{"num_hidden_layers": 11, "parallel_block": false, "init_std_qkv": 0.0282, "schedule": "wsd"}
Each number is 500 + 40 x the weight over its row's rms, rounded and kept within 0 to 999. Layers, rows and columns count from 0. Numbers have three digits each. The size before them is the row's rms in percent of the matrix's.

# layer 8 attention value, 320x320, rms 0.0932, rows 74-176, columns 280-319
119:530445565532512491477575444465547500407433512472505503470572436499440636554574491563500518554439544528501446498534554536
121:440484484505475516526530492498505546491515481519519511520502533517497484486505459479564512550551481537517504517476448567
120:480524543450460556471552493523423532522481546548363504493576467515500508485484513516413485453520545481540539508480510524
118:461504503443525512559482494545486517488416569476465449487428588480510438554451547479509555521519459503488445473456450534
119:569514488485516484499553537512471461474499493466516457513535506542524511498515493530530455559474471470499520510483501520
117:557465436522500491476569468441472491482451485503467455536521479462465488502524436476500440483417447406499548422483547435
122:464490523510492507584467503493525532522496498550531577474483508469470553517448573534521563534550471513471457486519518445
118:520559467518477459431521542442488487530487478468507544432500587493511493508465525586418469492519487488545532487471537540
117:446486536508490430486488459495534491493478536617549460425469501532504506511330433561479497604511542565474485535465443473
122:492527451544542437508471456481545518435466412488453526502459477468501552459539481501459478516526479434479501489480515488
117:512502570401513495448475450462399493519483462494493476472446490441493512514562466458504531493546542496489460463502433496
124:515557510390489476510422564540471499484463487451490551479528500467473474509499490503567480488487520435473504537503568501
118:512541500498486495478581455520513524505505495457476422558492509519493600465522537475598429500489461566460558387520489467
122:456466551525576531445531522476493482502459493467538553467525471507483486545498502516482433547477546546477470486510504589
119:473418565526426421533544475530514463473541526434526546439467506402534483515503538450520466522450543497438505491532534497
121:513481441477474443498519481530417568535561558568544532457494462474484540480528496538494519523491525463531552419535483512
122:501488458468459498470524533523517532470513584500445488465498503520530530479427474561520478503509540463550560473496495444
119:575505520491466502450467463403466524474431548520467525541483638502480527461477435507481485451467549507505496498508461469
120:575425532565548587502524515498504452543507455550489495547525534531507500537445495547493513435437537548513517484514480537
119:544507470479514556465491496547522486511573494519532516449515438572561532476521490495502386486506501478494506513485523502
114:519536560493549502460503500539533556558498521440489520536502533505446481463490455506443521463461575445477504485477532506
120:508465610546526485487532541532485487471411468543455434505461455526547480464466551519512458454499502453502497483554464425
119:439473530530451461504453475529522527481433500516489480483512463425571516432423498524531483526520511514505501460514527506
118:501504590465552507542471496516551524558491498538457410531449506504507482492544547480499470549452504503519567562527514505
119:541454504539552594528501529509549480556427514521479505504428456459511424559522491504423466464483508493529490398485475556
124:464557520503490501556537518515519500499480466412509467515549555484526475425472517437446546540497522543507411524501488455
120:492492477527530473412481487533467496580548491523430543546473486486452484520468446517492447479439406456470449501464529526
118:437557452487538472459523445450498551547491534537516472506565504505491462445491466517483474440465538512489513528474512509
117:473527501557482555494490437504469462412532503493535491547534468474495515486488479514506609512517496498501552518486524442
118:503481496488549552546548464478409505480499468547504497446458464524462539527551537478480488520491502495458442522523564527
121:541530472480443503484508499458535515459496550417483571526484507479523591498515528542460511439547511505476498524476494446
124:497476526538496491457485494549454473496546528547438517494471490467522470480513508450512462514473529464421485582516463466
124:529522517547420459497468559453523493518527470482456486392473540465526507544546567532482498535467554497444489507467463475
125:537538573497532406537499533494538470479486451528391513517501548449571523480443470540522473492530462445450456528501569486
122:527483478478506513537509514518498471427542572549490466517481427501490521509501502538464517532550472478525499555472459518
120:520506465603432508494529497480484506445487535569498449532452499487457398518528547535473467431514542534522515490496499496
118:569448502498497521504493514536510499501538581527601501466566544480452446494570514483478483555489438490455557485503561476
125:498456502490490447462471410512429512543535529474510480417415543470412490520510434485516523477464511497572512493507516528
120:501452509464553440475512517431467533464464500438435477514481492499518449458418470530534533491476417428469466533520502511
122:533434489465504507462558476493476547580474503492501470470505478551585530517530507512498504505436482477484549526524502458
118:500518439481494449468532442521505458625485519457491480508412515447481463537523602526480534499451531540524508508489485556
117:518491525516546472517512481532521537539497592455563497527456558515466478494468459495517499544570508506477478548463490555
122:495499545528524521505506526496503491503452454470420441503543546446537513476522514531552510563475549508467565525464584496
118:500480466556425466519503502383450538528515505529500508501448491512570440493490550474510482473522495423503502458495496472
120:455505511489529532519519463486488540537464462505478542480454463553526458450516537498554562503434572402517449462518501539
118:556555502589521458507430534509550536530532521516504533533522507515480517498517520486561491549531570511481453461559508523
121:558552458499515523521491566496521515510439490492500434527514465471492486517554538500480474493487591525544437546469453467
119:555487558448507553568508521495520526553525493483525514484507437464527477490538559562497564535482476459467508540489524506
118:535508577497431513595532498483466456459423536482532504483500502598531436484587530498499493464461517521467539487520564479
118:472483492439446547568445536492525544514441533537446471542574449478504502550479504429457585518578486484499484485489528488
122:480522513591474493577536489437453514538465473480465514445503526447432584470536489514553524506511495473518516460483499564
118:471440540500499541441470481561460460484477400526486472498514499457535569490520489544437510469474473499533423514571474445
125:422544439547463468454540566507469484482487491455457490498481523571473485523464441436480520477483559507542476561550631520
116:497521467541541429492522460553555551448423534455500511512498500518461423508568572538455529421479505460472496421494488482
108:409467511471546432560503466564504544459479523455455482555520533546524441515518489556501533458450525531457508507488478531
114:499523506433527440555491506510519473520545507451506462447438479482491622527472452436470542523464528498576483489500533518
108:541504424496475467524427506510522506447488586508521516490479452558509535537512471483446513472453495501464473453485464442
104:499501495424566510425535561539528462516457487520513487570535520411500440529541498432550431481539495469481543444473579530
119:499434470466430496497493532510559486503473443545529500471503533557570528467513512478512482456564495502484439499505486477
118:586528516544516509434523481451444534453502513395418464474472534559523562456477526481459460505534503566560525532546477552
111:485533536475453462533560551583513458534499515537467572521501476493527416525522570616525462496455523466485475511481529463
114:566509538503515447463522479490603522510495472446527495461506506564507490465547508516475562491521577538397450557570480465
116:465488519534556458459548518480493563469509509520459399539493490582496519454471502489468507535505560431461512547467480493
111:556538527460486486536529605490459489515523546479540531543504507464492497584502489475477490431452422440514468446486502427
106:470488494480523524525521520476524530477467487458458468477476537480602490512496550468518535452472529500495508440451510539
109:574507578493504455518442406600487550505496489498538542417506477504586441554507500484469538541436546507582515505491572523
121:453512484519508497505528515453523534507523542480496513515510525546522476450490479541503449467444500475482413511511452526
106:479512488473493530520441462547511480450508510540526490475545518499546527561490508510496506464545447479494458499433518499
107:392437477494488446488552490521417542510477500511535510501493548530485439481457520571576409415525491507458560528508501454
105:559501504510518542488521601514494501445542459436498574549517486468501421479487480494548487455510516480524474451456479463
109:598514555556523476469511520535508462508451535505501520497467512519492429488496501534478525526502494429518546486493555556
106:547504555558485520490475545499412490492494500476486504486495531509502487461483439570482515505553522435533545412492540475
110:479507536431495452495553495485487424460496485466503430511508561517488460457569490426472482491530446501537577437522449522
131:559488543539521554402533479484595507527437516534469509490451523538475489469478506538512504540483485480518494449534464509
108:468463428471486481514472540539525396512445528538437442450483451564519458509470501474497532450519499501552473445509446421
121:542507527527458405454531521511500525499478548496488545465487560506515513463401501479457483498533515509436546491474466532
106:549493571512548504497445402534474559444464526501556467550482468511497504461493474484505490470534498516435466519463425514
102:542466485454546503515486473525517562463515474467477502433431488532543513482477518496446460583473504513505540478476484436
109:502485463492522514564510550452493515456501569516455510498454528441526372443554555513508541489474547514480531470490519473
106:553519521488568548406518471462514490549473612469544535510422544504485539503499508435481503463485516476499472457511446487
109:536542457480542445431485487499510514545391488542508463487450519513435513537498520552502507456529575558445511507515509506
110:484448544529508488466554516478456521455504570456549581492562520558491437487428466527499483498484505524478507498514452420
109:521475549517483445458410512562531427542524536464475513504500563550497478468479464502537524470406569480540514488516528529
102:569408474507543487517531483482562541485513519529477492567484472516519490443448475516540441549466483533547554500502565495
116:512463544537453475481540551472529495501535544474477476552475481528588486471483498492501459502450453509551438442573496553
099:496520517550491476581534542424436491511522461506510421440516521442481545519542493501494447467534535510408552588495535439
107:449536453438462476455524545466430509486524525466471505502488477493497493498520508529469569559442472574484430496507568547
117:397474522504488464485519452518510534459507523486548451422474570447518518500512479494554509486492485452476495475473494450
100:552497489486546423508453446481489584480536471559586512471520526570461504529453494496477472510465578541498517456472441534
120:533519534511512486519452522447395530490564481451512534539588475461453495509536571483375459483472433529510524524473541560
109:465440498492499530429490528454523536522449545496552526523533525503449520488527519511429507541508596503469504479518480498
108:496510521555463501507441472549435571529478513520512471457583436548477538581506514486449550460412515493535502481514474508
108:533509482481546513525538525496459511501514521470459446517439570427520458473508494513506538483584485483508508404445521462
115:520473549557523490541516554436517465506496568494476484504512489556550449495527490458499571525524484488537498541500509570
110:461558469502514496490482498550495461550514486435474518472519450546495478464502551461528582518471537436384599513533440540
107:538430472495494540511531626441463462480537503579558534493492481519527464505428449537543484543451486568515505534496440489
115:471538487447473499372506531502541488499421431571471505448525499510481545466408490520503560489492543472505492471527497503
103:495443528511467513476503570495451392511538484518507463455583481438535473524531503477520553515519514578502418515452469497
112:521559550442429510470513447506417530509478436522514468468491566500487505487494498433466444510455581575506515530520496536
099:449512479478568526521587531473485526558477564468508616599463463493488500553496471507491507547508478526420522483506505475
102:446454458431562471499549527518568487558453501414634439534548486561449462426495552507539538461477468547443502500539505524
110:519510516569515446504459455416490443486561483559477470470530469431470537487486442474512444563489489579499528517529475471
122:480464496487474440516481517523536491501453601493494422544485453449453482484486555570503475461514518542502501487540513505
# layer 8 attention output (transposed), 320x320, rms 0.0866, rows 74-176, columns 280-319
116:560507547529416516569415502499529388517495523529481548545560532520474487420520465545458491539492449457478530457539434494
115:552521507450610401491488502568447566534470581529497386505506512398567506441524498473539513489478555523434515499508470474
118:543471424571550510508532548509478496534458551457528508514448529488551525526448530498492481511484446517460492554501507513
114:506506540465462475461396468524509489476502538535569554472475490527488457496501568520519521447440507520512564468539475500
114:511556526483483414439383529550496560542446519551554549467489500503422513447519433450490520438535510449535533494541493460
111:477586525507472521435542519494543475464468526538497481474524518465569482493524522437516510551566524424516484552619513454
117:515521438475492519472581579459502577452545509570512543624597515416440465487514447543524518507452522473495471547518532538
108:551554508467523476501550414507485472480440480463594417532444491522494542532503425568528490507486473527567476484512464476
113:545524544460531510484539537440454489435481435450529517586480489501462550479491556565533459476540476496547506558558588494
113:549478508501507489474494509480486446540437558504509519461487447485487447455457520552531482446488421446542541534489495492
114:480500459436576465459512481457517470482567564543581466478501431519483598567399468472458584570452517449507517539548504486
113:399492486534467552517576474514504501526471521549455534557444494520499493518514540489558527553415519534509482421447392539
113:573441485567468449481509509563542536487479528446553544511495493473592481509467440494512550548572537429491505519449528524
114:518499441531461515448490515527512530509489483497497540492538542468469446566481508410448470510575517506529559455444483443
113:490501455511582516524474498449534505482517590485516523575517468547476467464516505532440478505450561481563431481496553470
112:509506582521563499462391477479521523506495450461401461574501515504491424504524518462476444499478463481450514548507551566
114:496503461531520469511509507466443491514545536507504478450503564495498403502474521471539449499529509509471493510470554458
115:445515452492427602448455482537536499519544438510496477499518478541537534483518488526518476494532530507510482505603537516
115:473547459468492535487468446479529514493523525496551519498520557468444468525502490594520542529519569509512463455474584528
111:494486482513438542476563491498491498547449451480475460564504530475565475418495424435547528485419476502454450471504455533
110:456469457542488544492526502512552457520445553607501503470466527511487572486515497463483511540515569532478455484494444535
114:505510508512549539546526419480508529481493486555522527507504505480512461569423491527469450512561410528476528516467508497
109:477513524508500523507594526502424520479501489515466534493477547505471449483460550525592503541497542424525512560446521539
112:484519423517509524522512515526485474566493483510507589524408476423438496550468419513515493604416517476418460410535499478
112:548548431479478518578453507512491506458531536541481452474512544580538624520509488519529548432445534469517486491480499463
112:537449509515449477483442533506467493452529521490451538499510517482550439548521495466465446410539496453492524521495466501
115:539522505503497575536505500474471515514422541502444555572510446523505516505547445497519480511542549532499535514472543437
111:523499564492471458516535499495482441494479569576495540465493501538457461482483488499568536518559491526472540524519491557
110:455498505482510438529520616441542478538466548496470494456568489516485488518452466500546479566540471442472393527486516489
112:572427436463486529510469542532504511515468521465465504424459502492494484543541521506541450572465520513552466517536488442
119:510380477495484416516391494527533523481489491552500450492469505558479515480561512552481474543472402498647478490523539523
115:488503390501579480534490531493574539544506455486497509479443414521594577481440438525558517509519445433477530471474508528
116:486487479561543472538398500499525496563527555530511516519486458491566528457453473493429584602521537442388472480447529579
114:451438538576510539475530425520449499509515528478505559475509499494516476476591517503537512484477609543530494500465514529
109:442459548475501467527507512469494514491517521501496529508527448493517499518482605483495542539534496504424562498535479563
115:458512542402486474470565538550469367524535428475465552528529484444474502477474545482464462480573467488522480515497464515
112:465475523516512477457451546480422473463494513508471510531475546451627433513444493537485518487571480491514520471480492474
116:492449524555484509492579550474571577468488585455465573521448502464459547489533509452470480514473514485492550479472496503
110:484486528509538497414531514464490513471516521447440572471505413492565488505485497509468477507468470474427508469554464460
111:490626492522545537506517481497524534507516429554489554517493511524533506437505511519522473495514518551524468514431498537
115:458483534446465542497445533396534478497513487640489469514465497559533468453484494539502506488545459444516434380492579505
110:465517463425467488482554489517480423507501537498431517544523485577457473609468479485490520449545438548479448516453530509
113:492455484427467489453477597490535511474502496432582503527497538543491518491494430496563473509518523489552453468489406487
112:480517484466528519485525471539617502540521534453566503528524475419540515441489502565481517543545499507570458513536561475
115:509528561501457427514544498500574424471519541496493480490534525419438558487544519545550489535519530551493461501535515484
114:569495548480492540531458472544495499466438513555421489479531540508616488512491469495414510551482549530479524487569516513
116:539510578493516502466475426522521503546481513412553570479519512560569465501561521444510486563529421443488540435539456538
112:468456524485477511502517560559384485498481521445428449519427507498490517459492486567528564497511434520533505481410533465
111:442480541456546467438509464467501420541504423510555493530510548504532605501437466521507493511554532452458478495425499586
113:477454474529530512404515519464466479477523453443573475512479501474484525527503524494483430508483527487491514521421514525
119:496452592446513496513493479551488436483549533534522521494428519491528513524501575455533449406508469508496442457568549561
108:471521481555518437455502502464427571528531547541506496515519468524546499508544484571578470502478458525509514507482404482
118:493407463458576518575444428465502519533515486485548568548479550497509426499549483541530522475558462418462540413544453437
119:495512583517466499569538537450523481558535532569481501460457498412558467406510455459416446559443504508500517519394511529
103:456486459439512496496522522507520603491498507462456525539518540462570535483468487587531518489521494473454503559551504461
112:463458524479456448551431502514546508512471463516506505438500520491471584500554558420437512455464579512526527495474551498
107:497544445527479437541489477509496521469496525469541543424454434500471559516508495484461549464455514498524479485559493475
101:480525501480532525510507533484485504456479469578483529467515525531464473543460493502504480529535512503520406416483588506
117:488507504405540507510507521433527517551468548518500517504523503592542510503528544516510467454555539520463460444481483529
112:565523518535442502466504526487506557520536526454482468484478528456514461584505526437476519506429460503525504507575470486
113:530468474431471500469491463479493406489430524460471535445516428497590484531499536528437490507531501463495485467479449471
115:527551490464509511451461523501535490493484526470482508431475483557572458508550507509450549521517519517425461479690513505
111:450525646470411436477573465526581518479433595508465457521534503473428480516456455533549433523497527499434511486500469516
105:424468525496524478555502496526446462540531478475482500563487550497520537490450486564461498495498480452494540486477486522
109:555523519496597448502584583500472481503476546422472457487489523462513472528466481517423501483535508603410487486547486475
108:524566501482570426494443433516498447469460481536510523512527426455571473580579473529461555437498506495505474463421565536
117:463486521554525405521500554458477478431565547523515454463532584511493485426459489536472488469511482480444541429523466493
110:491576475458416514519454436497490530530482492554503485493580522447527453484533521520522458413529506559524476487536578502
106:498540510500454511482491582548437479441466484456505507481597456451486505463480484534506376481486483454492482464542466489
103:546498459553453516441485533473526500482500502535538493544536578513477551511439589505459483435464494493438521472534498428
107:552479475506563433486554482533427479560492506472540545462495470467460421480476472487456469546485478490492523526482525511
104:530513507502502502468487532475497487586517493563462552374531527503419530479519448574514552543476580469578461508603467463
111:509522521505436511457491485482475525471540565522537560549515527461484439486598569486503498532508523537482512520536477498
125:462492434500561526473496526468492509473416538495469512517523467485474492437492494483422496547519459489489482442375519522
109:450502488535466544471526555488570443480460504507531467487471534494467440509528502535552552485458552446524437471486409511
122:531416510520473454517549584520487493445514579563440459421522497492541486446459539465463506485472482509505500517586564470
105:579493533519556499454475479493475458489455548580523545573489504506519538464469563413513541472508510422514437526515492528
104:449456447509499442561425470535422570470478561520507491503490521566561509570565498492488564507465545465560545467531505492
108:513507519529531487497488485475537571441431583484519497466484538591501460524475478535503550478525511521460511536402547497
105:504530529498555546450522470415526494485460607468433489546470529473512480406503551486517511548442403396453493534377471520
106:507564420530500512454523523490452564514558564540530491465456451485489461512530497485514557556447529510524497491537492472
113:472447497555547515508466501478503464526483569528533548509559511547472457452466523487523511506409442470561493510609483435
108:485466483526503425430471480460492459570498505479505512434541502465463542444427494459531457503525455498539558486503551576
103:468396537524527518430511492527587594469526505536480552524468519523490522480461483522549428529511532472471458487524469566
115:445537559491560482476549506533517509435463575526493502554487522499520463539512498545448534511445480493573480495516530472
098:446535534507487507508519488469578510556491514570407537481612518475543447410437411483518421552528396500442545493569444493
108:561537465553487518504543539452532557470527533479484515541501483474530519459501526546509506455424484506514473518593522522
112:465568480450478525515539518580465558502506523524486534443532582467541513562466571549515471514424497456474548524457538413
101:428486507509500553473451466496506464574504503493436448519533559573457506511498518442496533474475526516517491463605518474
116:519483498513496443556473451527451466545557509480457504517558502483466520480481561502427499480489431527545470577550555534
113:490449405480530540541471492526500540468523542498536576515439459394543468539488466454454559511499568454509488454476457522
105:446498515477536529469510461524468520573464497546489569534515503521510522569552502537458536443458492526557507531579423510
106:469548581552489585562573457542486510500492500472459480551435574462486429482599458508509533454520505476532508487529494462
109:439507523490510513484484476470633434563514508485524516464492471534495528482510510497517493522498532492404515547411486540
107:497557460517522499500539491456517413431482482424524517531505464498542513436488448429449471565462477494452503556499449503
107:438459523470494459464526580482485488429485567476539502436466566545539499477410472510482565471536525557454503489415438476
111:509522443453484511437549515490546549508489446519537475510537486482504533539506559486551525530520486431546551489501485570
103:465439451514492484551549504538459485542469495523545460491518517490542422557574523512492418498461512569468514491473511497
109:522532558504467538441525492509449436440538476510447481507481508405535499476472450538460490537527479493563455516500499538
098:538527504424521531495514576453501523444499482528516554550400498516443484491426506511506493481478510429469512443528528515
105:424514469470572413475499529470506384480531565457510536562493521549466517430509519529556567443432498585438474511488569490
110:488509589494540489526497504528474477567485432508579544506481524424519476474538425455518481548538447517481435479485456500
118:461524555493547473455512564556449457515501566456516485528544536526571491489447546546516505443555568510524489477698570523
# layer 8 attention query, 320x320, rms 0.0778, rows 128-191, columns 280-319
090:545568446473422424465552483495492521403508532463515546518476531519485548404544486476524469415490575521474519380461512506
078:518547497463378466485460493513459436432521459511468545560485528479505473479520585514570476509484475464557472472498588551
086:538466523482433529465524533504524556430486499498524562556463500554469494506529522442539392495507521491527507452500498506
090:575432496532577527516526552543462495431520483606485532468427462488498479544548513472475596546438465435516476517466530568
084:473497513419464510429428600469515506403449481520518545476488450494546516475539550466535464496430502493437511478514484507
098:469534452531488536464451484532460509584504456500508523506556534502538525546527423549497511518552533456502461497481463516
089:548478439496513472485517439480530528454491555479547596483580476583502492450531535489460516510545526471502435474414461492
093:497454451478503479488501430538467544503456505523502509471489573502558448501469502560492533452550465494513531525414449448
085:512473451527424441496530486547520502490532497502498545473467513529531448521464520474549553546390477424450516561514490511
098:505498499592464497526547443464491477497507458425561561572509462426555486517492488539514527452584544428542457476506481464
104:543506461447502495493563477487505510493492501510534453432487509505533497465543550538532446459436525494522508515580504508
095:493477550524490496485541501486540617470496499515494489563549482427554526512500480516541452511475386428480481506510462491
097:502591536457534492465437447568529518497489511513532514420491485559465422450497549438479523541552452503493459570419562556
093:476512480540479467554563485512512479541529464455465548534533471508548488527489410463509506547547501514454476410536500496
094:454550514430515472504488407474483506528513549466506498505534471430442477524481525519499502509495474576499481505459463493
093:486571482479537522502486509497527516535489548572436527426486569536490533525480475459538585457443507538443573449461542510
098:548436479515476507490511533519477488474555483497486479522481519468538490434542568518466531549529491427565508579566450476
094:486528447560530520535404457459540483518530470505564501516508529468472453447532482461541482463536477438518519452479558514
090:528458525552545489438554553493414519454452552415466496432543513534467581556429482435526513495481512566504507489534472410
097:490552530484496545523506503492439487469494472510523493529470493482455505507590524452447506502530525579457647517493458468
093:486468518451450459555556545494495441521533453520529473489484563564447552559528533472494534493427488576528505439557484494
090:460534442417435556504466450540429577471426499571522476484419481526545506464504498493542522487470551511493506452445455535
096:483499556473499527423513464476524596499584470569492457446511470517491529499515600491476529475467506573521441500459469626
093:516509574481538476463459480567472526484500559527466440524528448498474546472510497493500548469499466455500442515488509587
100:490524497516562522456568513544471532513473530553417382487482501480521445511479430444451553530568474582510477534481444577
097:537448386475497521560498469587484480487458440463529498499512549492502535622496531463471498524446538437513461582507470532
098:502496540499496441582535457456506560502516524522491430499445509548534505547514499495583500475584577575494531507471502527
095:427524502501495524544501511536516483501562502530470479522531526513465509471523536468486478496506449480499478505560527565
106:508547463478497481495494480454523548559507532555483511508486531457454532522590525515531544526493530430561485432444554431
094:491526533477537442481473515484440585470438523521509422517511475490461500511563532477499465441562452518510465460513593498
093:532487509431479476523477451547537519486531411527493465498409480542436522541522503492584465569397487494482498478468501439
089:540450510572521539496521552511498522494590520542503579509469496446532501536511596493476454587479469437512488468483454530
079:605503503520474447517423414475470446455460503471538603561553523486541625518485531468482510502530491461495502490461530431
087:514422479508531475515546591438484506541459441544514432495499507477537534525523489572438599589529410485551418546465450586
078:490430504449495500576495517467465530470521506508466482570481511498559486499568476576526566564418426458466497591510515506
072:488403546564493509477466498490543495519438515559511505472454574548502503421494478517455498563480444514573501524458479476
084:495401535463518519491513531473455452432523498460487422483434487443554554505470544537557526598496455459489552544534495502
092:445487494415470484462534502501577485512468506516520476549534536456536468486505502474425531426511538590491586439523584499
102:518537485471472494449456522454523544434454510501512489417486445514424483479503476466484399470456481594496466509500517468
096:436513567486472518493499449457504455542526527510482494498548492578434504413462456457513494458571534624469536450469456514
097:456513523496415488474470487468579489543475454478490518511483528544553463445571423549422530531563508485519533499468507513
084:486504500472440548542519485452567472534500515548522560500511514551412450511500518469527490409540509523460486415515441518
100:396440482507479491515492526459494471463426584446519452492554506498496469483490546479457501497498556507429492477515474459
094:531530504413536489431570538467456522503522517534504473521461534564530419487548479544496498555578445404527596501482521457
097:555431517502499496570468482537469440483445530606516485484422602519473495448473552509499568521418477467505569534514556449
098:418526459458465455502531585475512518452508512458527434522473503428489558548472538448464496523507516520466513519523551518
090:462505522502510480514519508485506488538518521512507475472482467463515516468424501525503469454552541589476522468508454550
091:509456450546502527503535539476436477493545536527548513492530464467531566559480508528495520537469432473508525532454511544
091:515517525555488509432564539478497527507526464464474557528545528457551529535496490528481448491579514464461538538434538536
097:482518492451556567510455446485465484540492514507497543466527494542452547464483491464481512531460468619502494536492540463
101:480539528497508554471493541485555431482542539445432553438442481443478457497492425566462557568454517508437514441529424434
097:459541550530525552583513488473472451498527513556509459516587463526431500445476495429470538486436565528530540473451496473
089:494466488473459455459538490504501442547478505501487545430469430468497530517556539483527443561488550460548472514492467565
094:554515469482518429464525509531451501532515481521526433440493500471543505502433518529542523472541506488527488416611561497
097:497547496493529504479482463515514470420519484535432478538471518514450540557531543562527503551458472439497556480499503454
099:519560486524493452462520510562422525524549453484435462504483507520551438534496496461513541521480443452517544529472527482
096:507424553419557513489494527478513528512454532576456559571462492516455452479535483499464478455431567544482494498510503495
099:523418483548469447555503456497467475535500490561510444453512553508568527502463475474564419451482488515476615448511540521
093:547515511487476547502486481474535500514520467501448489433442472485513460482508475464535420525506512478537507492512532463
099:433459505519613413478431485468467479516493559502453493590495498482538472534461458474584479409514564493471528397502568494
097:488541508598538530560476485590497509453489466557517496486524423567525495543532537546478539520500502458548510524558494516
095:534512529443551497556532439501485440524474531488484507582482470510477497601557561523480513511479452545496486464461511521
096:521494475524609444531482500523417485471567508511528569447451446450614516534497504533559547545542422486490526515512605483
100:444467487483561613448512485486526469487460467497518544514449499550467470566482511467475533483526467558421494454485568506
# layer 8 attention key, 320x320, rms 0.0787, rows 128-191, columns 280-319
066:548446443529480575575517521515447473496458516539509570506440472426482448601468551508528433508565394509432503464482514458
079:538457444537499556581481468459461432505510556565445543497486487546510514567516541497547487523561512505429467523467478417
073:503464475503446529521567546541526550512439495596464458477546589500473503518571524502523521509523527538439508471449557492
077:469533440519485504515501457540457527528522495525531516465470426528503503523430549579447388430506532509462484423513506479
076:542499544503495448534479504520518498522608448511454465498486499503541534558533550533588495428518412461447484595478503533
083:499449542477479530533517408467475466452482492501465430506516483475515542450439487409524494452469488504488485486509440491
092:498510517523482451460511504544466573553402537523471407487453548481517546502542507451468505505496600559505520415521526524
088:486465460533543428494485517546482532459453491531468437456545556519538532507387536488459522569519554495510478514423562500
088:499488519526601562526495433499461487506549533488556476556537502542553497406523511522451497438507572559472522452509519415
096:435461494462493503493498519522532500557481473464543495478544523526476437477469526459435518512493515590525467555490567485
105:450471510537419511439502489452553484520467484521463541465558476528478508483500558502487514491524547468550457495513468542
093:538472468506495444487473476506508474449532495513412554506500488480514500475580546510450434498528444464586543520537460543
096:449557378514502457516466528458443544505510525559500485500526524439522531490447443445507442515531524463551523552520510500
093:466527584472558503486460464490496503558484424425488461491551540494495512578525475507495460517492568492495550513546456469
092:467506493469491582524492501487437508471562484538463555479533510500406514567473477536556465498511489472457511527537450504
092:526476491504506514563490454385473494493484550487531541511544479470478424475516433488519542465478520516512515570461529521
096:467443492567462509577564471596499500457473535526529495438592493450424454448527507483522499474558437569515444505496504512
089:575482431511518409501520473543503450502561520544489552494447460442544477521501567476487491488429513430393418453423465490
097:465476451531536540500517539481481514455465468491548576501431477465556522518490481533541506486474525447530432445525436519
092:447581474583508408464461487467453506515450527526554430509547489501516531542470485441592494479480510468538517517468476459
088:560523466533506442586480552529493559454499492536510509521492532479492519477512504491508464492504482518504482487528478446
097:449532466501565489524500583480531452516520562550504437505435469459467621485489511508502501463561517447488542513488516524
099:449537503567555558493406546492491509492525501511414437533404482484506580562553508532492497468501478486518502511572451482
094:507517485500556520508512501492517519480483568481495472529518511457441513537439590410446468512441552570446520555409512483
093:370570460427466458481521408423520529518508531561529442496563476493540607477517553527614430499427475474536527500469548488
090:434467510536508454443463476471559540515478486489507524514482493507483556433474456420515500598522487539479458468484526462
091:557488435541548501584477519507418488555529472532455523489499454484475531514575520524567525449513484458467399468536545493
084:572513489487455489533529462522494541465444468539530420503546522510565485485532487470548519456465479519451473496518484441
090:488475506501492472593475505521450493486491568565424519477535555488505538556521520406484497524531472563502521491544559438
087:514538463562471519536533599553464523492490469475435547477523468466484496492515578493453461511553495515489556516524456483
095:488535488501463496470476498469530441490506496442430508486460462521560504519493575544411450441486526567549438530467480606
084:468509475451410508487504523469459534464456497538463513506496503578452530553516489450418586502419489500475431406497511526
065:491519440468481520603482446496479482487551480480477557482524469465501486502499527573507410408524518494465544446537495478
064:515549574501508534563514409512477478523544477419576496499537506462550545430545487495511550457459561490509497471540512423
080:564501401507506508471544497507527483492457551531493600443528530547505533458515440515453473512539549448545504528488535449
071:485504565458502482484500491467490434498526561513516513452477537458565501477419459494475527520460539494482515528470533520
085:532542467522543484484533449534533431518499446518459545506507536510513500396563449543546527502477529442562473523556460456
091:450443524501462482540541530495554498566468451488525528575500534487445488510522481470480523547505511513514520473435549485
084:506547529502526537479498509431523427534427567544456465498527535575532605447551569459432509505517557397511428499540440493
084:538445485535549426535492461436466531513427535519533447484454500470522480455443487466493478523543456616490485518507481484
093:384518498520485487439496439493465523426497452430550476516575522521393533432496503444443481464553496561486451494399450455
086:538516461517566523533483495468507528587557527517487487514512460458587519504472487431476472514522497498579538571481458501
100:580543493504496516455522488466518489568561432483495522463512473421469484478477500549508480489507445504564475541562510545
097:488510487518507517503496526545531570410422522461492464513473524523433513484577543453428486526513473561433474488456481450
088:488539536543469523529473476462500522525460503484499404539516517448488475516482475409398433502500542538502518531494481517
099:501508545505497548508551512445498494524536497574523552464548515481528505482489475518563466459518416485458491566477529589
097:543526552460485554534459530545433516527514425519548505494541474509483479552490544546504526530419444393505540530561486517
091:535435509482490486471513503499445513563462512529524442479523541471435438526475508400474428524488448543495524459523471438
096:500490477524498512521469507504445487460447531570488497537529602484502469487480488455539527478505472512438503545488438503
105:530516544513518523443437462564479550534458526555559505580486550485426519540469527572480506480473506458441426468482467540
092:487485487456504550470512522564472538532468524461497525477485542488455458526499479483490535510466484461456528446515475527
089:417441453485453490458547524550448507499472532519539535488549465580484517440487455526542496495486503550542519436476512440
090:475383516499542562495475468445461553515467530520528548469540533492508557459477525397510480596465539566500494519477430494
097:514479529461456545475419478506506537540511483490485433607497513533499422498529533494509428451526555546444486521502444511
086:550468527515490527534492483531543454496548483424471521485511497492554556498505506514481482455526473451558554545443470552
099:418500562463545512467423500417529536583465482401511530519514457523532505461546494519414512472460436544520496468451472517
088:471561515511453514498536538437456451494579470475470473452472438443480581434557529536531459549544497438488532483479518576
085:488560550473512487430530479550457492546476530504436549533461487470455491542526440497486536558516496460446487452535551469
092:429543477499498491502516486496478490513473509451518498468548495505393508524572503432528539552536551432454507524482532461
088:547517521436467543500521534521542504408492568529518511479445463437485476477468444561555481517457504386453465543500498494
090:502445558574496489539470464440524570471524523519526442474495583517462502447491489456437544578452529509431434504519529533
095:542526540548494487493587513510481529515545414358477440488464537496498500488509461534503483458495483560506469466504525587
090:450386537547481531442516527504503505468567485523445515439451559510619508483529468457377489556507527523573481515539496452
095:441558530481548560471535571428426486509525580504437504497473500469445500522522499519418552521524444569479503468442573475